{"num_hidden_layers": 12, "hidden_size": 256, "num_attention_heads": 4, "num_key_value_heads": 2, "head_dim": 64, "intermediate_size": 1024, "vocab_size": 8192, "hidden_act": "tanh_gelu", "norm": "layernorm", "norm_place": "pre", "norm_eps": 1e-06, "positions": "learned+rope", "rope_theta": 10000.0, "rope_fraction": 1.0, "qk_norm": false, "attn_scale": 0.125, "bias": "all", "tie_word_embeddings": true, "parallel_block": false, "init": "trunc", "init_std_qkv": 0.026, "init_std_o": 0.00531, "init_std_up": 0.026, "init_std_down": 0.00266, "optimizer": "muon_variant", "learning_rate": 0.00933, "lr_mult_down": 1.5, "beta1": 0.95, "lr_head": 0.00439, "warmup_steps": 200, "schedule": "cos", "final_lr_fraction": 0.03, "batch_tokens": [16384, 32768, 65536, 131072], "max_seq_len": 256, "doc_mask": true, "train_tokens": 350700000, "max_steps": 7945, "dataset": "wikipedia_en"}
Each number is 128 + 32 x the weight over its row's rms, rounded and kept within 0 to 255. Layers, rows and columns count from 0. Numbers have three digits each. The size before them is the row's rms in percent of the matrix's.

# layer 7 MLP down (transposed), 1024x256, rms 0.205, rows 310-335, columns 128-255
108:102116138101172193102078094109179085128156125109139136136197115160084105114133156152174139143116113128176152143158157081162143134167126125124127159138127118118158126125134133183178052159133152125130199113160206141128115099175117095086127102096123174177144099125133180064110128123107150113162169153129087117202113091115181134138105124155129123121059131127074160165132080144124130061192
100:110151084149151131119138186090095128090143137184068119083190119162067129091129141218122151198142181143143104091137151143068127088163135148155068146104159120115144132184160147129112078120092103107100167103127118121124163092143210172165105133091102173121139116135104084125116146090130134132138095083088212174120187196090094067062149100153144156075110115142130148135115099156120114127148
113:127168118126118092090163200139121122186131139081177106102155170110128047088156003077140128167121176143157099075084103147140090137170148066150152120073162098104160089160137137112159093156127114144214125118122140167087094090118165118117119117113124156144077067112207153104095101129149147161132097116192157123102134163080175061162097212090123122149084130098156071102112128123135104171121
104:128137085067150164077144112125111025183133134184182144135104047189128158078117172141143104148164132159181126157116149123146069169100107111104112127061175161106122097084177197128132085167128167092119128112158153199089128172118091116077134127143100121089109139107095139115145079155168105092159158165091113176119099125144175126132076174118114120134178061115113150122163142114122118153197
107:121122133112160144136160138132178097142085140119132100149128120143103141120138092114111163157161135089128163067096142105159199124125102155151168129114141168131155110118099153141165130094114144102181163090080168098112099177106203198101130158092123184104129141157106121123140146152168164139149129160062097094090093157162127107145128168145090153113168117155139112143134115144080091130166
096:122136140080145130097196077092156125080146170163126128082089119095126155130082157121121165150121145152166121129126168129131178081136091121128139066145127074140147189170100086086109121147152085153106153123102084104136142144116123187138153124086063173126144093061113166147191138120140126101147169148167189148144151121110114083157115175134127146144070075056136120153157095145184146132116
107:094136130137089110159103079110119124125075177197149065139115158148139143108134135197155131143193172129126065085158117143183135121103105200135100136124144103117116155133129134185131131142089125106154115128113078108140102145119152157140132143162097105117110122119175063086142166132199125119094164104163130121068161147137138131098106111126121169122114075089175142099123154096083176229118
093:127121154143120129084083111131133082081123103230183104112139133165091133124121127112143090150104070152099114177160121154200121157112115152174130182113122146176165137129145088068069147115112062110105148177102155109161193097124191155153100191125196115125158175097075131141139108072139132093154161097098084142116182160150112127094131149151189095150135105177145117129102114116089151135079
093:086104166183109138164128108136116127158105102142134066134127159096163125113147105124174132145066163093119157123153159143118129119124143159144126104165159132178145126163168127112116094110151132159140117108084125134103135168126166114086114069148116121145122125158130106120128138154144190168110108130139128105082091154182103079088088156121121172141142111082131117138090085113221131063196
100:102146116112150139129185112086114122090145165190135135082157137052121090120128061107158173119097177131182075097116095194141131103128083109153096126082124096133116100103113128137117130146141151095098075113113089144113209195181128149110135091098159135096221061106161171129150161078138165154105161180071093151111147115140150069167068119104106158087106146124147169169121137102109121161074
097:176058095136116146155106141130168150115097139139100128106097111151131148194177046141123121126121138102180175106137122122140090139095123083126050123101176141099151093142140143105102140082084140114089185158171170100133142122080072164166161215110163152138114092172089023181176126119116083148106104108150101109066110104143124163056125156128118171048150123102127063133088068190113118107204
099:163145189082123087137115116125156094121123095130136148161129085110161095116114189141136144151169193062177160172150138180093075213132118101109136091166120148144155131143180202102107120140120133162063102117174154171085145109132109133131111154113118171165174110118102103081131121138086079120126098073047130183096123152141144155120187090097127122106137175084111116194114162046147178147141
095:109169134149129198142079085121091100132178193132157140132119143114212116161116091124101156149133103091170070177200193148116190175191083102121180167138131132146139080165098117128103117091161104118115085053165110167148174153121131126140114115133155141176127143064143104115140145082084094154102079177169071144100110128114103090146149175096137142114123117090164118129126152084117124091090
097:123158168100180142031119171187100155190116094160097150139140166138134146153133137132155108095094123105106101114173134129125158109128149161069141101085100123155118145099125083141095167158151122111127185147096216137128168163121140156119125109111078105160108161135098225156149101141175126103165150122104132159133089083132134217123142136176192155108130122060149166126108157138173113041170
105:137190165142110131123139101129114076138101167137110128082154154126131125158139160160111136152107114112157192129104161105152143121075122168108099180137112044114129105113144135151163149176035121092184129107124167117079103075087095065182103157134067126099180138087157138163160162073139156121171135131149147132076138126075136131119152168114176095155122169148124120157112079116083181189160
101:147133192044149114134178136133126120202116080094119111172164149100110157128145074143116123147149116162092162132049112085118068137172160074121149170164116113120115145099175088134175122099151119105147127103098153170114126108099184101093088135120158205104146120128191150121053133101146171098063102130134139148179112065181152134038087113089103097083120163195094112144179089162156130132154
085:102106150128152116091094104139098172119133190123132148117144193069163164111125110107108120147119142097127168168103111112149124119190113100116092094109049116152104129136147134106147131101149158124080198072155142153143107160176080156141112160086163121142147160113114094132153151185121093045114147072066106186127105156087152118138102113139122187104146125105118226118203130145138199112109
099:163161147155123133151141126121115116095139156102123093151089100076104148100117126153103029089132142120077126070159137094136146111138118070148153145092120116150161145183119180141180175113123148105159123151090132147146108134117162195085170113180129129116156076136109137102112222140121158095144080104103164157138150182132097154153116084160153099187114096176138126126175090068171153167135
099:120141137162077095105145171119131164081154180168145180084125105090149068150111107129101135144127144101103076068075206126094111126158074064120096161104138156072144106098135092101144102146151107111151195137061037150115133192106151132122148171102192140093154153123123164110100181200147112115093208135122173145122113105129143169138147148116192166166174131147075138110173174112118121124105
102:130123110092122143132097155166161143155191102088128126133118188131167144177172191116162088077119085090115133127154098092131093154085125077138156177123168075103121110141118083117118082192138130163127159165125134106135127199077165099067124119169131098212096134053089108174132116142125085151111116091129108091155063099110123195106103100101133114131141091161092142122152094186128117117153
096:114133076164136135147127067120160157136143193182142114114161125132142111111146162200096153172073132114149146187072106171097121142172105125189115149133137025081183126166096135146125122168169142127141153077148122122143125136120129117175074058153134147143097140127091085079107120068111174171153100124138118130033122096123136112117141146068138121088114150158147162122102128133137145126119
094:102104158133160062177109126175104113162181146108084134180107110205090088157127149155052161164103149091086133114075137141148130144141133173108117103147062107165157207127133079071139165113123126156109170180123132118112090100047161114118061179095082135113108196107134149079135159195104128154184157098113140115089122123106145094145126060136074180137130096130147168118155120067128144171113
099:084155116115053104156114111129113117117140089066118148122151115130117092118103099094129159136101111090124076127204164089189127146150144114130141111066115158098150116233128120109188112147128109147090175157136149144193152123090137101022128138125110095137137144159152136102152115125137103122113140156089131179112098107146120192104136110139150095064127119099150139151084106193152124130123
103:171188133167093099110102106144095128153121154178094130136104128136108203098068017146129102129141131166098152124124160102129136115182076123111138185094106135110139166094129110190144113145152131175184147133148140091117097136142126124111138108113116093102142140112167135103104145096102157205121163127067120113112124171159051079157103133109134063139091137099122135129138141120133110173101
102:101140180105120149165126186130063184076084079086209089099145138134115151065109150143075106108116102139110115143206125149112124120160076119047147098099074076095155114134138156158134130142152117104104171177083138114132118114131145162088132139106152173135154113145118106173091116122134111091124148155175126162124113123091149133169125147069144107170138092140106157076063125113102122091085
098:169119060151152154082127122111106143060144094145091143161131125149145159122127158145149214092165136057136114100108116094126137165138150105064157124104126108131084172182070202141161156120131075184108155133094094123109122130156165146089126192094100181089122122118151099165111109119132136085155121152125093180174107151133135133125174130082122102099149097155122141105191102140150176113102
# layer 7 MLP up, 1024x256, rms 0.262, rows 311-335, columns 128-255
105:111133098094152159171101092186147101099179065132150094113181142156154088082168188132102103144109149156101170130121104124147160119116115150090109119091127106099082139117134140111110127086107177103103122154109089115136137100044145133105116139118115069181097128133111089164160123146196160095044086146071165114166098168103130095078051166152177137143085142111098129142127172120136166077123
099:111147187137115114170124141107142121124128136103111198168142118069188103165118110120135111101106117120134119110161128114138133112088137128159148063145151134129153111183190143118112197106038113072089171138042113098101112134135163137078126193064161150090155176154104058158141105090187150123098128117110126139084145135128144127126173106158151081216127071118107136078114157122112141079068
101:143125135138238147089162122091144080117130102111155116161145094146159184158089117149154149122182079176164161167104060106158160117107152108176136088108150152114160107142112149129058064173107167076168142094137130089143182090150046143043122160153057133148142158190114141087152135135124114102134131076097128090161119100158131114155103131161100113080162120141132092134051144153167132104086
102:140104071155142131148148111111144128128183134108102175089167160179037181184142126182116181123148134106145109090165146050122168156148138111080115116133140135129102161196116077098114142058152170088138154169098159097104110108156154115199078183137119137055118144123140114160155136145153128159143143106142106079092068101117150124130165075132132153084137107139126107165128137135161155090137
102:120136111125125152110132110159128077129196102108104113124098032136065127109104094118082120131184111118135149141135100162087114152092143115117139111087158091200119120153114156141159176116157105074075129137185175130064109106089127154157155167129138151162115082157082152100122200137116174087128130155131133177122092144148135133066121077136087137174102074100124164128131153159132092114092
101:139124166120124127106141106057183117136199095142146120148151158110116085165131163158122086119122115124104096076161122104202127113088117141140085136136155140176090120120146087141119113110083106156139128122109107098151089084151113094195134124070130131091143078076128098077118193173133083179090098210129082131114200167145072161129131151155088128137151092152100148097205125100124173187126
092:170111111125083159144154131139100124089092126127124162144116130149104114106164155130123049121168095147123136100194158182146226118139190092131140157119133121110139153159123071100121166121150131172081113130106123123189113122170104116137165146099089146125152144087105133111113129131105147036116163122106110085125090104089089108135132155075059059150107112094123174091095112080119121130085
094:101098180047137152188138040161138080145126181138163119099143088168097180167109089111084099126157173148116104118112098124135177127131178078169140128179085111065134150127139154174126155118157132147126121129103109124120121124119075212152156117155178148101140177104116111089136108089157121159080155100202149174147175151152122140168157114140097140159135151116126139143122083183088127162129
098:100140124193125124109042113130079121112115142118142137124112202162179125074117095164094120146116097150180084139138089109169172118166116167133168146161141151144062098175178095153134191134129108151135134137095157142116119136155181140163145154122082096118105144124063094129079108127104069108139132119116190104138091185143087140154203144112169118171133189117136115104089138181160153151155
095:149121087179096132104182114119115089103083101153172125119146127136134080126109163178154091141120144108120097130177137162120171088123152124099157057182156143143095129141151114152084176104142125093111125071104137128125125193157089134120135094105117138131121097151158139106041079151101128126146138116139162127100127162134085115226140163176129078059086102085223153140110167134082161127137
111:131169168133082091175106137154112125202065136120118118080108143152106210115123176122118052128124130122121106157119128127140089184161138140117130121189177121083170163116146127181129106144174106167132128162128121153119125092136074134098132119124143108153144119119094102106157204102144126149119104069162163085130126124106120140137167081109093105124144110133059080173139162180077148173094
105:126081202102125089131147094125187119134143162145123182133201105127138135154077081103077095118169149168147091114189135180131074136143156159116192186146118162144119085116112099093134174142131133117150100135110177104131148158105134106089144111128165140124127114125112144070126140140099154138174087138147066110127126191124109106105141128146173089077115130138135129124039113154127131160128
099:150177158115116133136151087103152142120123202162141129147148125093111169101119169167174062134097147124099125036126116112072121148105146157059091138089091118068123145116124120152083164082117161114118149138145231145117134104132110112143150046125148126139094189095123169067141107189096118176097117098094139145101168141091115124103125134135141169139128171118139091185122094142125105105137
096:170118147076183147109143132115149113086195120091161107135169114101131154122166196155082093085115103125147127124155161178072119116219103159096095142062147131121158084099090128154145125076139073139136130136132161090121098122082122161143143078176162163119111101116130113076171122011079127172163135084122164153153132112164116157150166105109092144138123163137151090135139139137128129087141
099:082168141094155114101149131141157139108111124162154136151099145116107148098107104138104077128150140199156173111132100043176054112112130141076176182154129127103055148165110118091099136081108093159104111129131143187105200090076133097155151122147166110098136106138102131118150167129141070156163155081125123160149129077182124149158097147149121117156056144141103088148127083167134093119148
101:119106134099085130093135114150133099108104123089077121144127137115130085062112142160080113179126116094123126158116161116091112157140116109100139111167200151158124158160112101171165164165156096155131038160151152150121112086156108147118065095127106164114096094105112160093196129173147186173139118103154076145056170129152113164132183073102121124120087123059138167099130122192113105133123
109:163113089157162089149124111191113060142141130164140118101111111084150190114128078188102076090154151153152149110118099112145183144181045131172146163203126136207062167129131127096147154122197180057056110092085144135120132116084161128104117119138089139080191106116156075176151165105123130156117145142129087177150124142156156053122143120122131114163126144123174072116119100137148113072150
096:158092181082138138089087116156143131128149126128134080119150119107094079065134113154110106127166171134111149085166130094161113124158129145134170149175166189072114115155109157119104162188152123078062121123176137169189107055069121114149114100187040128112118129134145118081119185138098078151147119127094150104119141100109171111114128065137118094084173159103173133168155160121145076167050
101:165126144131104133102106146101131163102159045091172115183134125174149160106152131097108139139091121143141132105124076155119128096098114169125080067178099125144145185159115108080119161176124142057153155132102208059132156082086093170106198080132136137082097066183097182079103133157061101134170143129110190123131182107154121101149141104067052122049109102146106109168102120144127084078128
099:151165165179160082084141043173107101122130131098112183103167141147118089147084155114126177097159105131099084092188130234139156115122141136076132103136185087106093122108131168130086142102118125134157140083121112110191122074188122151144137112126122169183106115140170152093068121171149150115134067149166168177127113158158092108109190135106053116164146136086135093147094134089149162133118
107:141198138099167121134118096124081118163117152096142124126146081120104178139139121151136110123094114099107120149142135136094119098213155186189119106052089130149135142136152124120135200111146092083105152170106146079178189095180089135110110156126160156103101114094147095135113135099113130153134138098071144158155106137101112146161133093108087120161095101110078156117116080164143138168133
097:131137140124152117157124161140155169095099164177106126128115168141095137126072144182104138128205123124185026135100112089147119158139130157118130139157148171152128168141121158113175109168080065107079151156112107070145096164105169163168097124083133124216143102138141102102133110149108097167108112123154156144112120095135128065116143103103141111110150116116139085112062123148136112065133
087:156151101171094157222124135128097149071077176129128085114091101131118143135115166164109113166100143128148179153166083147164076067125134123142108113145109095082075123153108125105098167110149125149172181108188157143136157103118081148107141145069125113096146197156173123088191113097126177039075075144163103136129115077120132037132159138109124144130179079081128136093131087139085137130119
089:048071134144116121109117138107135175178068139115140094195159082166106180110072150174125151119102118127198105158143125147133176086098144190133143137114075189146069071064141059211119145125150143108121110191162135054122161059123131150092146136104106084121146087117094118119145143134132083112153159130087123157187112148096128112138118131113115164130173082091108085184127148172150131149155
103:123144079076130112128108080055104144096108083146113136158120138154135119068088068156149117153160190145099121109157135141111140120125150168130156122104194115109118080130109110172108138091168092114153151066140112081182111135078150112134153124139114154133095162135133125113108232126073093108141142089100170164150117118142102147085170158137120119067127085110149027111103092099193168116087